Part of a small language model's weights.
Architecture: rotary positions, untied embeddings, capped logits.
Each number is 50 + 15 x the weight over the matrix's rms, rounded and kept within 0 to 99. Layers, rows and columns count from 0.

# down: layer 6 MLP down (transposed), 1920x640, rms 0.0259, rows 1129-1150, columns 0-159
# up: layer 6 MLP up, 1920x640, rms 0.0335, rows 1130-1150, columns 0-159
down1129:76 18 57 43 52 44 65 55 31 53 65 52 75 44 71 59 48 64 40 56 48 48 40 45 56 52 50 43 32 46 55 39 60 64 41 42 68 50 48 53 67 63 41 53 53 08 64 43 45 61 25 51 51 41 42 37 39 47 51 40 47 57 47 41 44 38 38 33 41 49 60 54 40 57 60 48 45 48 68 52 54 29 43 41 49 54 31 58 52 43 51 48 43 49 48 65 30 66 42 47 66 57 78 50 37 28 54 62 61 58 42 54 50 56 66 46 46 43 22 35 28 27 36 62 59 59 41 54 73 54 48 53 45 53 35 41 38 30 43 66 49 42 44 25 48 37 52 59 49 34 42 60 42 41 36 53 55 72 58 68
up1130:47 74 49 44 52 56 52 32 55 40 51 71 22 65 61 54 31 48 23 56 31 87 33 54 68 39 29 60 73 34 57 58 65 44 60 43 11 34 26 65 54 37 47 26 15 72 57 66 41 70 62 49 78 54 48 53 52 46 47 48 67 84 64 31 59 76 29 45 46 15 62 37 52 62 45 70 57 31 35 41 72 52 36 53 40 47 52 19 66 50 57 25 63 40 35 85 41 27 56 39 67 47 30 64 31 45 45 55 48 54 49 65 53 48 56 42 46 73 32 43 53 32 19 52 54 53 29 39 49 73 46 59 48 45 37 37 24 29 18 54 56 74 40 49 83 65 37 23 40 52 40 55 70 35 58 50 61 31 42 76
down1130:42 54 53 59 55 47 48 43 08 48 39 76 56 27 58 21 62 37 36 65 36 48 94 24 54 69 66 50 27 84 45 31 73 46 52 57 54 38 67 74 46 63 58 68 67 41 44 56 56 55 37 52 30 51 63 40 65 71 49 51 56 37 71 69 73 52 54 22 56 37 94 81 79 43 42 26 64 63 61 18 56 58 54 42 32 54 27 45 59 40 52 45 60 72 48 39 61 19 43 87 33 47 63 57 36 54 44 41 49 37 32 59 60 45 77 41 23 30 56 59 39 52 34 61 56 41 47 69 56 55 40 34 71 55 78 59 45 38 60 42 54 39 45 62 53 51 74 58 59 61 48 33 39 28 50 38 60 41 42 44
up1131:37 55 60 40 56 58 32 73 64 46 40 70 31 11 73 61 37 78 55 58 44 38 52 65 50 57 52 56 68 33 58 32 37 64 61 67 61 62 65 36 80 41 46 83 44 45 37 18 47 57 47 66 19 66 43 38 53 76 67 31 67 27 28 33 16 58 37 44 40 67 62 60 18 38 79 54 41 37 37 30 39 52 36 94 63 34 58 54 53 86 64 46 37 53 63 56 52 67 60 19 59 46 94 44 44 56 65 48 43 22 71 56 52 59 61 35 52 19 49 70 51 81 49 65 47 81 48 22 47 72 73 34 48 47 59 42 55 58 32 24 50 04 59 47 53 41 50 69 55 51 42 61 27 62 54 52 47 50 53 78
down1131:51 58 53 64 52 57 67 31 60 69 61 38 43 75 39 56 74 25 43 57 58 38 52 32 34 31 40 42 49 61 53 37 39 44 55 74 67 29 66 62 80 37 53 61 37 42 35 53 73 40 43 54 66 44 63 13 44 57 32 20 38 59 55 73 46 75 20 50 48 45 55 44 62 55 48 38 47 65 32 88 61 37 31 43 43 71 56 46 47 46 55 53 54 41 27 52 55 34 63 20 51 67 28 63 50 56 36 34 57 67 63 33 47 35 47 73 52 58 68 42 67 55 38 53 75 26 17 49 53 15 56 50 52 46 38 36 38 72 69 74 23 60 58 43 60 19 52 52 41 34 57 38 46 45 14 22 67 74 74 83
up1132:51 72 41 64 17 62 59 58 60 38 55 73 48 21 47 32 54 45 46 63 54 65 69 58 47 27 52 34 62 59 70 50 59 71 68 62 50 56 23 24 55 03 60 64 36 22 65 54 52 91 62 65 68 39 62 21 41 57 62 70 35 53 53 34 30 56 48 52 65 68 47 43 64 56 53 55 46 44 68 38 37 51 49 78 66 47 44 43 88 18 22 44 44 77 70 55 60 54 66 34 34 44 41 35 52 46 44 59 39 59 23 70 36 15 52 66 69 58 63 38 51 56 45 49 39 72 48 32 17 49 65 52 11 46 40 68 52 47 28 50 37 09 47 62 50 51 52 15 34 19 52 83 67 42 64 53 55 55 46 69
down1132:15 68 39 45 20 66 19 53 21 66 66 85 54 54 34 54 69 40 32 61 62 78 52 28 82 09 51 62 66 31 94 42 45 19 56 56 41 73 48 45 29 43 20 40 42 59 42 60 30 47 67 52 59 32 39 46 12 45 50 50 23 45 27 33 66 50 58 62 55 73 56 28 58 58 56 43 19 54 62 56 60 59 64 76 65 68 35 27 73 26 57 42 50 51 55 57 58 54 54 25 37 66 66 85 56 45 43 34 29 20 37 57 64 91 42 59 61 50 85 72 17 51 43 55 53 66 49 52 55 41 64 63 05 35 49 34 48 59 50 42 75 59 32 66 45 25 55 22 34 19 48 21 50 17 67 11 62 49 43 19
up1133:28 52 46 51 52 63 43 77 77 75 48 63 37 50 64 82 88 60 76 62 66 31 80 45 45 45 31 87 60 82 51 57 61 33 49 41 54 44 24 26 78 37 41 62 52 20 75 39 66 31 66 54 51 45 68 27 46 49 36 63 70 48 60 03 43 50 53 31 63 77 34 79 49 51 47 45 50 37 28 76 40 49 47 53 63 23 57 41 54 38 78 30 61 29 64 54 42 56 72 59 65 48 50 45 42 51 84 34 68 57 45 36 47 56 24 71 47 23 25 66 34 37 36 75 50 46 63 58 26 42 57 70 28 62 52 39 34 16 38 47 75 30 49 69 32 53 46 55 55 51 41 60 66 50 26 22 67 40 59 40
down1133:52 49 62 53 47 37 67 38 42 46 64 58 54 46 52 41 25 39 46 86 57 30 58 54 47 55 66 77 41 64 42 42 48 35 56 51 34 32 64 33 36 58 69 77 55 50 47 59 49 67 39 71 43 59 57 48 65 30 47 87 85 66 48 52 65 48 26 24 26 63 69 52 59 27 64 43 69 52 40 40 66 46 58 55 52 37 69 62 65 46 60 54 36 65 48 46 50 62 29 51 30 35 52 31 48 74 44 47 36 37 33 51 42 58 29 50 37 36 17 49 43 73 31 39 50 28 48 42 73 40 10 50 67 66 42 34 30 52 69 74 28 42 61 32 50 60 49 41 66 52 66 54 32 35 41 43 42 63 64 56
up1134:27 78 47 71 29 57 75 43 68 54 56 45 39 36 58 21 44 67 20 52 35 74 77 45 63 58 85 59 30 53 64 24 33 58 41 49 48 31 32 14 55 04 34 40 64 31 03 37 00 67 44 49 39 58 49 54 43 28 47 39 44 70 48 45 80 40 41 52 76 59 52 43 48 47 22 51 37 34 42 63 56 46 58 60 76 57 55 40 64 59 51 61 33 52 58 25 47 38 24 31 50 58 26 69 51 43 49 67 54 51 35 57 73 34 53 49 52 76 24 26 16 58 45 57 64 37 59 45 61 47 67 50 54 52 40 45 27 72 61 28 52 36 50 43 99 76 45 61 53 48 50 43 41 79 47 50 48 61 23 66
down1134:59 45 64 68 33 15 46 58 62 48 52 43 34 42 40 53 35 32 65 49 60 60 33 67 44 25 56 27 41 60 62 60 29 64 30 55 38 25 56 38 55 52 33 81 46 54 48 52 23 71 56 54 32 65 49 50 46 71 41 25 63 70 54 60 77 57 49 61 43 56 53 63 55 56 75 61 39 52 82 25 64 72 15 48 09 50 63 70 51 35 31 43 37 38 39 41 20 19 59 55 99 54 75 33 39 49 35 58 23 40 22 64 56 35 50 76 73 56 81 26 63 37 25 54 39 24 25 33 30 49 50 68 61 35 21 40 55 65 38 48 37 47 53 56 23 45 43 68 60 45 60 61 46 51 49 88 29 59 31 65
up1135:42 37 81 66 40 72 70 58 46 50 47 33 42 65 59 52 99 56 49 42 39 52 29 54 45 36 58 65 42 37 64 15 37 42 36 51 39 48 38 28 36 53 63 60 50 47 15 36 41 37 71 59 45 44 59 31 44 49 60 51 60 42 29 61 49 56 49 55 29 50 71 49 37 41 55 52 60 49 44 30 31 79 37 44 56 49 59 62 55 64 77 46 63 28 36 49 53 58 55 50 58 43 41 22 63 63 67 37 26 55 60 41 72 41 88 35 46 63 29 69 41 31 29 34 72 52 67 26 47 46 43 57 47 44 50 57 26 55 57 19 52 39 48 32 66 38 58 41 33 37 39 82 58 51 76 55 92 51 39 20
down1135:64 86 47 55 45 47 43 41 64 37 42 20 63 47 36 36 38 57 32 63 70 68 43 66 50 44 66 49 42 36 56 79 55 52 80 43 56 41 36 74 49 28 39 64 50 27 67 37 69 47 47 45 55 35 27 56 56 54 52 36 42 68 34 43 38 47 49 49 48 86 34 70 57 44 53 44 59 46 76 81 45 32 76 14 57 48 42 36 39 35 38 58 37 41 50 51 43 59 57 47 60 59 39 33 41 65 12 42 51 33 60 66 19 37 58 43 58 27 35 63 59 55 46 44 31 35 48 55 34 70 46 18 52 69 43 65 84 53 54 46 51 64 38 51 47 44 46 54 38 34 32 49 64 70 42 53 47 37 28 45
up1136:61 30 64 41 37 51 44 45 42 60 58 49 49 38 57 58 61 56 66 42 60 74 33 67 28 53 83 70 28 75 52 30 42 44 55 48 26 41 58 41 47 53 37 69 52 44 55 48 47 58 65 74 63 82 57 66 51 41 61 55 57 51 26 58 52 70 27 38 35 25 26 64 32 82 14 42 43 59 59 49 49 58 59 51 47 63 43 35 43 21 32 38 54 70 72 64 71 42 45 25 34 41 58 80 53 79 54 45 78 44 42 65 41 53 48 25 70 43 35 63 61 43 62 45 40 68 65 59 55 49 32 23 41 50 51 35 25 45 60 51 78 56 51 40 61 69 45 59 36 61 59 44 28 46 46 53 51 55 45 28
down1136:42 46 47 58 45 65 27 38 60 41 35 45 19 49 12 23 57 50 58 56 63 39 56 53 59 41 62 26 67 49 49 45 73 55 42 43 44 56 40 62 57 45 47 35 55 74 45 52 46 65 31 41 41 53 60 40 37 77 41 50 42 31 49 57 86 43 52 66 42 54 59 28 44 53 48 61 60 24 65 60 56 53 49 56 58 44 48 63 71 27 61 55 51 65 32 62 50 38 62 55 68 52 48 30 62 32 57 54 12 48 35 50 57 57 54 37 35 59 56 59 40 63 27 42 40 49 49 48 51 19 32 56 53 30 59 52 54 43 37 32 32 55 56 60 47 50 45 56 74 51 40 24 44 30 58 39 41 41 64 48
up1137:31 83 29 37 53 51 22 50 56 29 44 61 40 35 66 30 44 44 34 55 78 76 63 51 36 59 74 55 23 60 64 57 54 48 47 58 52 62 51 46 54 42 48 72 24 57 63 30 17 58 46 47 66 31 51 37 61 52 34 49 47 42 50 31 46 32 56 58 18 31 35 50 70 37 56 40 35 51 30 51 32 85 32 63 55 54 81 65 43 43 61 43 22 56 57 66 29 57 67 54 80 29 63 43 81 67 60 33 68 64 53 79 24 48 47 39 45 80 54 65 38 45 68 62 51 42 38 19 56 42 12 63 61 59 42 69 34 72 81 33 48 49 40 55 55 67 48 48 58 72 49 56 55 63 64 30 68 50 65 46
down1137:53 34 47 29 60 32 79 76 52 36 41 25 63 28 60 68 44 59 59 85 31 69 45 34 17 61 57 67 49 48 40 34 60 62 56 33 53 41 52 35 42 36 42 14 51 59 71 44 49 47 55 33 61 62 60 38 35 59 70 87 41 59 35 16 55 42 53 61 43 81 62 30 41 64 49 54 46 56 39 46 73 12 49 41 53 36 55 58 39 66 63 44 54 39 61 33 38 53 24 55 46 30 67 58 33 56 61 39 33 47 51 46 44 42 52 49 24 49 26 54 53 40 58 41 37 11 56 44 44 48 28 57 38 59 31 52 31 45 56 60 38 60 63 61 41 71 54 71 39 46 92 75 44 62 51 55 47 63 67 24
up1138:55 37 47 26 44 36 43 75 41 53 67 33 43 56 41 39 62 49 54 68 93 47 61 45 57 22 32 35 44 35 69 48 57 72 21 65 64 30 41 21 57 25 55 47 72 26 46 52 64 32 68 38 29 26 47 72 52 52 42 53 63 28 43 61 55 45 57 49 31 60 46 83 35 52 44 68 50 34 59 41 54 70 32 66 55 41 73 45 50 68 68 41 69 35 27 71 41 34 52 53 29 43 27 45 54 51 51 42 25 33 84 36 52 45 66 42 64 22 32 71 40 54 46 55 56 31 38 45 48 45 60 56 13 66 34 64 23 55 53 53 37 38 72 41 36 38 50 46 43 27 31 38 59 78 60 26 46 24 72 44
down1138:55 70 54 59 47 78 53 57 34 50 65 80 62 57 38 40 54 35 44 43 32 42 38 65 43 67 55 46 55 46 54 58 54 74 63 44 58 62 61 68 53 30 37 72 70 47 10 34 46 44 44 53 38 58 22 26 48 52 25 46 58 55 75 48 70 46 60 48 66 52 64 59 38 63 25 26 31 55 47 26 75 06 64 43 52 46 81 55 34 63 42 71 51 54 41 62 44 44 74 44 58 68 31 64 43 38 55 66 79 63 48 79 77 37 49 39 55 09 53 66 48 27 19 33 44 78 60 53 54 20 50 31 79 93 65 42 45 52 51 99 57 59 52 55 72 34 50 58 53 89 74 33 45 49 27 44 46 45 57 47
up1139:37 43 48 54 58 54 71 57 53 38 18 80 34 45 55 66 54 76 37 48 65 54 47 34 40 33 46 19 18 50 87 73 42 32 58 43 53 53 37 46 66 46 43 63 32 26 65 38 49 55 53 65 40 43 46 23 40 64 58 22 63 56 65 41 65 39 46 32 60 25 34 87 44 36 75 72 53 31 46 35 61 33 03 34 33 64 41 35 46 68 58 56 47 71 51 34 44 71 42 24 59 36 38 38 49 63 58 70 13 50 37 45 40 56 56 47 55 52 59 34 54 42 34 40 58 37 73 49 74 32 45 61 33 25 40 50 31 67 61 44 49 31 75 38 60 60 50 76 44 34 48 35 68 52 91 46 69 34 64 59
down1139:31 37 28 41 38 68 82 45 55 41 59 32 52 54 76 68 62 89 37 24 59 76 27 73 26 41 34 36 54 58 50 55 57 57 00 80 58 44 44 43 22 63 68 27 44 25 47 68 30 42 72 70 50 57 74 51 38 66 39 55 61 47 46 51 30 52 52 47 99 26 73 59 57 54 42 26 38 70 37 77 39 57 78 57 30 49 56 31 67 53 37 41 19 37 52 60 59 41 44 48 28 27 55 69 44 74 83 46 19 27 64 44 33 49 56 49 39 09 69 35 47 54 72 52 36 50 50 72 52 65 53 48 41 52 67 48 87 44 46 53 68 12 41 63 77 43 77 62 49 62 48 30 23 31 42 49 57 66 62 58
up1140:31 57 35 68 44 51 23 73 38 41 47 40 62 33 33 51 91 61 49 87 63 41 46 50 21 65 49 66 56 71 58 59 45 40 60 78 45 62 30 45 52 29 53 54 41 46 72 63 71 31 32 60 34 18 83 39 71 41 35 67 26 60 49 40 39 61 16 50 63 61 64 78 51 68 41 64 64 54 65 29 63 64 46 54 32 56 84 65 41 62 57 34 63 84 67 44 52 57 57 59 73 10 61 60 28 72 85 63 57 31 42 44 51 56 61 31 57 40 39 60 58 34 31 37 48 78 72 32 35 48 51 60 58 50 59 34 50 13 23 62 60 39 58 42 49 42 54 29 47 54 44 67 42 61 66 45 52 19 47 72
down1140:53 31 50 43 48 57 44 33 32 67 36 55 59 46 52 59 63 65 41 39 61 54 29 33 62 52 53 29 58 30 37 56 82 34 58 33 39 53 33 88 60 65 54 51 40 67 49 65 47 29 46 45 63 37 71 32 22 29 69 71 50 55 57 60 60 60 61 48 73 95 39 38 56 45 59 46 50 49 55 54 18 72 37 57 69 45 77 60 93 54 41 49 52 42 71 81 47 58 49 48 66 48 45 73 45 46 55 41 57 29 40 56 62 28 79 17 32 42 60 37 16 08 83 46 42 30 33 57 55 59 29 20 61 65 62 40 55 31 48 52 41 62 28 49 34 78 74 63 28 41 63 48 34 68 65 48 49 56 84 38
up1141:62 41 52 30 56 73 45 77 72 74 40 54 57 47 52 56 56 60 52 43 42 44 63 34 78 63 66 76 51 42 40 24 53 53 53 50 32 31 30 40 55 59 48 61 79 40 50 51 43 65 53 37 48 39 40 69 75 36 64 80 28 28 59 60 43 65 69 46 49 68 34 30 52 61 52 57 72 26 67 51 49 68 55 69 57 35 54 65 53 38 60 45 69 47 47 53 54 70 49 50 45 40 53 45 59 43 55 64 61 58 47 35 80 10 58 50 54 37 30 39 25 33 26 42 50 51 94 63 38 51 44 33 42 34 33 63 66 37 41 55 48 22 76 28 49 51 37 63 22 32 46 71 70 74 57 47 48 37 31 65
down1141:30 70 69 65 65 57 37 50 70 37 38 35 61 63 64 49 69 50 64 51 87 32 61 36 44 37 22 62 48 69 30 48 58 65 41 84 36 72 77 44 54 65 41 60 58 48 34 79 68 55 18 33 57 33 53 32 54 54 65 55 40 54 49 67 42 53 55 41 56 52 61 59 32 58 60 71 30 59 31 72 72 38 50 50 39 62 37 30 85 42 62 41 36 42 51 68 60 25 44 46 77 68 46 49 51 45 62 50 38 45 25 42 73 58 06 58 40 30 49 46 41 62 68 49 19 41 32 62 53 71 38 80 42 41 44 45 66 57 37 41 36 68 24 42 33 42 21 49 31 35 61 55 62 57 25 45 43 59 28 96
up1142:43 55 46 56 43 59 38 47 51 45 20 48 50 57 47 67 65 46 34 74 33 53 45 49 37 29 32 68 48 57 74 32 54 57 45 22 45 48 64 31 52 33 45 59 59 67 61 65 33 51 67 69 37 45 49 46 49 47 51 27 67 61 46 28 32 67 53 29 41 53 73 50 99 43 54 37 26 36 74 43 58 84 68 71 29 43 73 72 50 53 69 46 46 65 42 61 51 50 61 59 70 36 56 39 58 39 53 34 52 58 41 34 47 41 45 27 50 50 66 59 59 61 31 62 58 38 47 33 40 57 79 37 43 71 47 55 70 47 46 74 37 44 44 52 47 46 69 62 40 54 47 67 32 66 67 24 42 57 33 36
down1142:67 43 43 40 64 31 37 57 52 28 56 56 35 75 61 68 30 44 78 47 34 59 57 67 57 62 68 52 62 24 26 31 71 56 50 42 48 69 52 46 38 57 38 64 59 67 46 46 77 46 17 51 49 61 51 63 72 64 53 38 25 61 69 57 45 31 53 16 40 68 45 59 69 78 44 56 79 68 69 59 40 37 15 61 65 46 53 26 51 50 41 53 65 41 33 60 53 30 61 47 50 35 57 63 26 85 58 48 64 59 70 63 37 59 22 56 54 51 50 51 65 27 40 38 43 35 37 62 69 45 67 39 24 41 61 52 57 48 39 39 72 51 46 42 61 63 42 54 45 37 50 56 58 44 50 42 50 54 41 56
up1143:25 42 13 64 38 96 46 72 43 64 59 54 30 46 50 57 79 39 54 41 70 76 41 83 72 34 71 57 57 86 63 34 45 49 68 39 33 78 49 46 43 43 29 77 34 50 63 56 55 39 53 49 34 43 47 56 25 33 32 56 29 46 66 62 60 39 35 33 42 32 56 72 74 54 29 35 52 46 53 28 60 21 29 52 37 53 34 33 42 33 70 31 60 58 39 54 28 31 73 60 40 58 24 47 35 44 55 33 55 57 50 35 60 42 49 59 57 36 28 60 63 25 54 49 94 99 47 62 43 52 39 36 39 64 53 65 24 18 28 28 40 51 44 47 38 56 38 66 50 40 39 93 77 84 75 02 51 58 37 84
down1143:51 46 47 29 40 27 48 65 26 53 54 66 70 67 45 54 39 51 36 54 50 57 55 36 56 27 51 72 45 99 60 09 43 30 49 45 44 79 48 69 53 49 52 47 39 33 52 80 61 27 23 44 48 37 53 25 30 20 81 61 64 55 33 55 58 60 40 66 38 31 59 36 70 57 75 23 73 26 45 36 35 44 54 60 66 44 37 64 67 37 64 84 34 65 54 57 60 62 44 80 41 42 65 32 32 66 43 54 49 23 42 56 81 54 29 40 43 48 70 50 41 36 31 44 48 38 45 41 81 35 37 25 79 32 53 15 29 38 34 74 47 35 32 34 28 44 43 25 18 48 81 34 37 50 51 44 29 48 58 54
up1144:54 53 58 58 24 34 17 78 32 55 32 60 37 28 77 40 42 58 72 37 58 60 40 74 36 34 34 63 66 48 39 42 51 55 51 39 53 46 39 52 38 37 52 64 51 40 49 54 40 64 32 75 28 59 35 51 45 58 50 42 52 37 43 31 54 41 65 53 39 47 54 40 55 49 22 59 45 40 23 34 33 36 49 69 28 51 58 34 85 43 47 66 20 63 53 45 58 40 61 56 55 52 45 54 34 48 47 25 70 53 62 45 45 26 63 52 43 30 21 53 55 48 53 51 28 47 59 50 50 57 16 34 42 41 70 34 27 49 57 62 90 39 52 41 57 71 62 59 52 54 49 32 43 39 45 42 53 43 34 64
down1144:31 57 45 53 48 42 38 43 59 57 62 60 67 71 53 29 85 30 64 69 28 40 70 60 47 42 60 38 61 39 34 45 43 52 33 47 54 40 38 71 61 28 61 63 47 32 58 40 47 39 50 36 57 64 48 35 51 31 66 40 50 56 49 67 17 52 45 55 32 48 56 50 60 48 63 60 41 72 60 28 60 63 44 33 68 41 84 27 29 58 57 37 60 33 60 45 51 50 27 47 60 38 54 45 46 42 75 39 38 48 54 44 57 64 35 51 47 50 60 55 28 51 65 47 74 61 47 57 38 56 49 48 50 55 64 79 57 47 53 61 40 51 39 57 58 35 35 51 70 55 48 43 43 77 43 63 54 32 51 44
up1145:28 53 43 51 37 41 63 52 72 40 62 74 41 67 41 63 96 40 64 63 35 42 50 39 61 51 47 56 49 59 75 77 45 43 36 50 55 70 51 70 63 47 61 70 38 32 52 56 43 56 33 50 31 57 57 18 55 14 62 65 29 32 21 34 22 48 52 62 64 82 76 83 75 79 26 55 55 44 59 30 71 57 63 53 56 24 69 52 58 58 42 41 80 41 39 48 71 58 39 69 55 40 65 49 54 55 50 53 50 22 75 43 58 67 44 39 48 45 36 51 42 20 36 52 62 40 61 43 52 62 53 47 54 64 64 51 42 59 50 58 48 68 43 56 37 43 70 41 44 80 47 76 38 54 44 35 58 32 45 51
down1145:52 26 53 48 58 57 25 63 27 51 38 37 48 28 68 48 67 61 44 43 68 64 67 64 41 42 50 51 34 56 39 43 35 81 65 69 44 39 51 43 55 59 54 47 42 54 43 48 48 57 52 57 79 65 46 47 47 86 59 58 47 73 63 27 47 52 54 42 72 20 48 62 39 44 35 60 64 85 35 39 40 43 33 53 57 68 21 60 60 53 58 62 61 60 35 57 20 27 66 56 55 76 39 28 46 43 48 38 39 46 32 41 49 64 42 52 65 41 66 56 38 57 53 57 63 48 31 66 44 27 51 37 50 44 59 43 63 53 39 62 60 55 54 53 45 92 52 50 44 52 33 25 46 52 49 46 57 47 53 70
up1146:45 62 67 46 54 58 51 46 49 52 30 65 40 46 42 42 40 65 67 48 63 52 60 67 53 59 33 45 31 48 44 42 64 38 51 67 73 40 44 11 76 45 55 46 65 20 40 32 42 84 67 63 78 57 39 55 48 68 44 19 63 77 65 49 58 61 29 46 46 50 31 78 62 42 34 53 67 57 32 55 75 46 44 66 50 38 58 52 67 47 47 66 50 57 56 55 43 49 66 53 59 46 53 35 54 42 53 44 51 76 46 52 51 60 44 55 50 42 13 45 57 40 41 43 71 45 34 28 48 32 55 63 51 45 51 51 81 38 48 40 58 34 50 75 53 64 47 79 47 41 49 44 85 48 52 48 43 31 48 61
down1146:37 42 59 44 37 53 44 36 53 47 48 44 55 53 28 38 60 44 46 54 48 46 41 55 56 53 48 42 52 67 50 52 67 41 46 63 43 69 52 67 43 28 44 60 56 50 43 43 29 31 38 52 19 27 62 51 60 46 73 29 38 45 48 30 34 35 42 64 50 80 64 43 87 52 71 30 73 67 50 65 49 63 57 28 69 50 50 50 41 74 60 35 65 44 43 37 50 69 58 36 47 25 43 59 20 75 51 62 54 23 40 53 60 29 77 68 54 52 64 61 53 49 36 51 34 68 73 54 49 58 49 41 30 48 48 76 16 53 50 34 52 70 60 53 30 37 45 50 32 20 51 65 34 52 73 65 21 53 42 41
up1147:37 82 51 45 57 60 23 63 40 58 32 54 50 73 60 67 48 42 70 65 55 35 25 44 20 48 63 35 41 51 43 47 46 50 56 88 20 37 51 62 38 33 34 27 41 53 36 62 48 65 62 53 34 34 53 48 81 37 45 57 49 61 83 28 46 61 40 29 40 34 37 40 41 35 57 59 44 47 66 15 46 70 52 64 62 72 43 80 36 56 61 30 44 50 52 67 39 37 56 33 82 55 63 39 60 64 46 36 39 61 52 59 35 58 61 77 60 40 32 39 50 34 60 63 47 67 43 35 48 61 58 74 47 45 63 43 65 77 52 31 41 25 46 64 21 82 40 49 29 51 43 37 52 64 66 58 65 53 34 65
down1147:47 71 63 33 43 60 56 24 59 58 73 36 39 24 68 09 48 49 64 64 41 53 48 61 52 66 40 68 34 62 54 36 40 58 29 50 47 52 56 76 72 45 23 38 30 59 56 72 35 48 40 42 32 79 45 59 46 61 43 61 66 57 29 46 82 68 25 62 55 51 59 32 52 54 45 27 41 56 69 28 83 54 52 42 46 75 55 68 64 66 53 52 54 30 28 72 57 57 41 60 50 37 47 45 69 24 53 31 44 42 26 56 79 47 64 47 51 45 61 43 51 27 58 56 42 17 35 41 58 48 58 32 45 57 50 72 64 77 46 72 54 62 66 67 52 48 41 49 57 38 81 63 31 36 41 55 39 18 43 64
up1148:54 54 75 59 74 63 49 67 70 27 35 59 60 44 68 56 40 78 74 49 51 52 49 33 58 46 59 60 31 43 42 56 55 56 51 48 50 40 48 52 61 70 21 67 69 55 54 24 44 47 58 50 34 50 47 48 49 43 54 38 43 50 74 31 82 41 40 37 50 62 11 68 53 47 67 35 56 49 58 53 76 58 55 27 62 28 76 67 41 32 65 55 47 47 31 65 39 27 46 44 51 38 64 47 51 60 56 61 45 25 36 42 45 55 51 52 43 77 31 62 49 26 56 35 68 78 59 41 54 47 52 19 45 49 55 51 63 48 41 52 45 42 45 34 47 42 68 66 34 59 37 75 47 57 82 52 71 30 34 36
down1148:47 48 52 39 74 45 64 56 41 62 62 45 65 65 66 41 47 29 65 51 26 48 68 65 37 34 39 52 29 65 63 51 32 34 26 36 37 26 45 46 41 47 49 48 30 27 71 57 68 38 45 44 65 55 66 49 57 58 50 74 42 47 62 54 36 48 54 25 48 19 67 40 62 53 60 57 60 68 21 48 64 58 45 44 51 62 49 32 56 53 39 75 70 51 57 30 64 65 46 52 35 46 65 48 62 29 58 45 73 32 57 54 48 37 48 38 59 32 52 49 48 76 44 33 49 26 32 42 47 67 69 60 45 48 52 49 60 48 52 23 52 38 23 64 58 74 43 60 63 47 52 37 45 16 37 63 45 35 59 49
up1149:40 65 60 41 70 48 59 43 60 86 64 47 58 78 49 48 57 50 39 71 53 15 33 43 48 38 50 31 45 50 56 62 47 30 38 55 79 45 55 44 73 26 58 59 60 52 20 45 68 52 58 33 42 54 65 32 54 48 75 47 61 58 40 39 37 52 70 32 47 51 53 63 79 55 44 40 51 49 57 05 39 63 29 37 48 42 62 62 51 58 51 56 60 64 57 51 36 73 59 58 53 54 75 43 62 37 42 36 56 46 47 65 38 54 68 50 51 49 48 54 58 15 53 38 29 28 56 38 66 50 57 16 45 28 50 25 71 49 79 53 60 48 42 67 68 54 56 42 63 41 52 64 31 52 60 18 44 54 64 50
down1149:48 39 22 48 33 43 47 57 42 27 55 55 31 32 49 22 68 73 60 53 61 73 52 85 49 55 65 64 38 45 55 55 67 68 50 72 21 70 35 47 33 48 68 55 68 39 60 58 23 44 71 61 79 32 40 57 61 63 24 42 38 35 55 84 52 16 42 35 43 57 54 55 37 55 30 59 35 43 56 57 62 45 55 47 46 64 51 71 54 63 44 38 36 17 49 48 39 28 07 34 60 40 29 53 65 42 76 54 44 30 31 71 45 58 48 56 52 51 57 66 59 62 33 53 66 36 57 72 52 59 64 72 47 58 58 55 47 87 39 43 60 59 62 69 46 50 42 61 27 61 42 70 34 71 35 69 76 31 55 64
up1150:31 59 48 62 46 58 25 31 70 41 40 46 35 48 64 61 33 58 52 45 49 65 45 54 41 48 64 39 31 65 63 75 67 44 79 47 23 53 36 29 55 57 55 44 32 61 47 35 33 77 54 78 40 47 41 19 52 57 38 65 49 75 54 46 46 60 65 73 67 30 17 36 40 32 46 40 37 52 42 50 55 54 57 37 48 62 57 30 53 43 56 68 59 49 53 51 73 68 42 26 55 55 56 26 53 42 51 80 66 44 21 32 41 47 54 40 62 52 59 75 35 26 40 82 51 58 53 39 46 36 43 41 45 35 42 55 51 38 27 60 57 46 46 56 71 40 39 47 63 46 32 48 66 59 53 54 42 38 29 62
down1150:55 56 75 65 23 59 35 32 63 34 54 36 33 29 63 60 39 51 51 90 59 49 55 53 54 76 38 31 47 55 52 43 68 27 46 51 21 21 71 45 65 44 63 49 74 39 52 18 20 58 50 38 60 54 38 65 43 62 37 32 34 46 44 72 73 55 64 38 62 61 17 52 57 40 64 59 78 45 34 28 34 28 62 41 57 60 55 43 70 41 47 68 55 59 77 43 49 39 37 67 73 30 48 40 60 49 48 59 87 62 31 80 52 55 46 37 69 55 59 63 49 40 62 26 31 46 41 65 53 53 37 36 43 34 44 52 23 47 35 49 64 42 42 69 56 46 40 48 60 51 49 55 28 44 46 34 56 44 49 49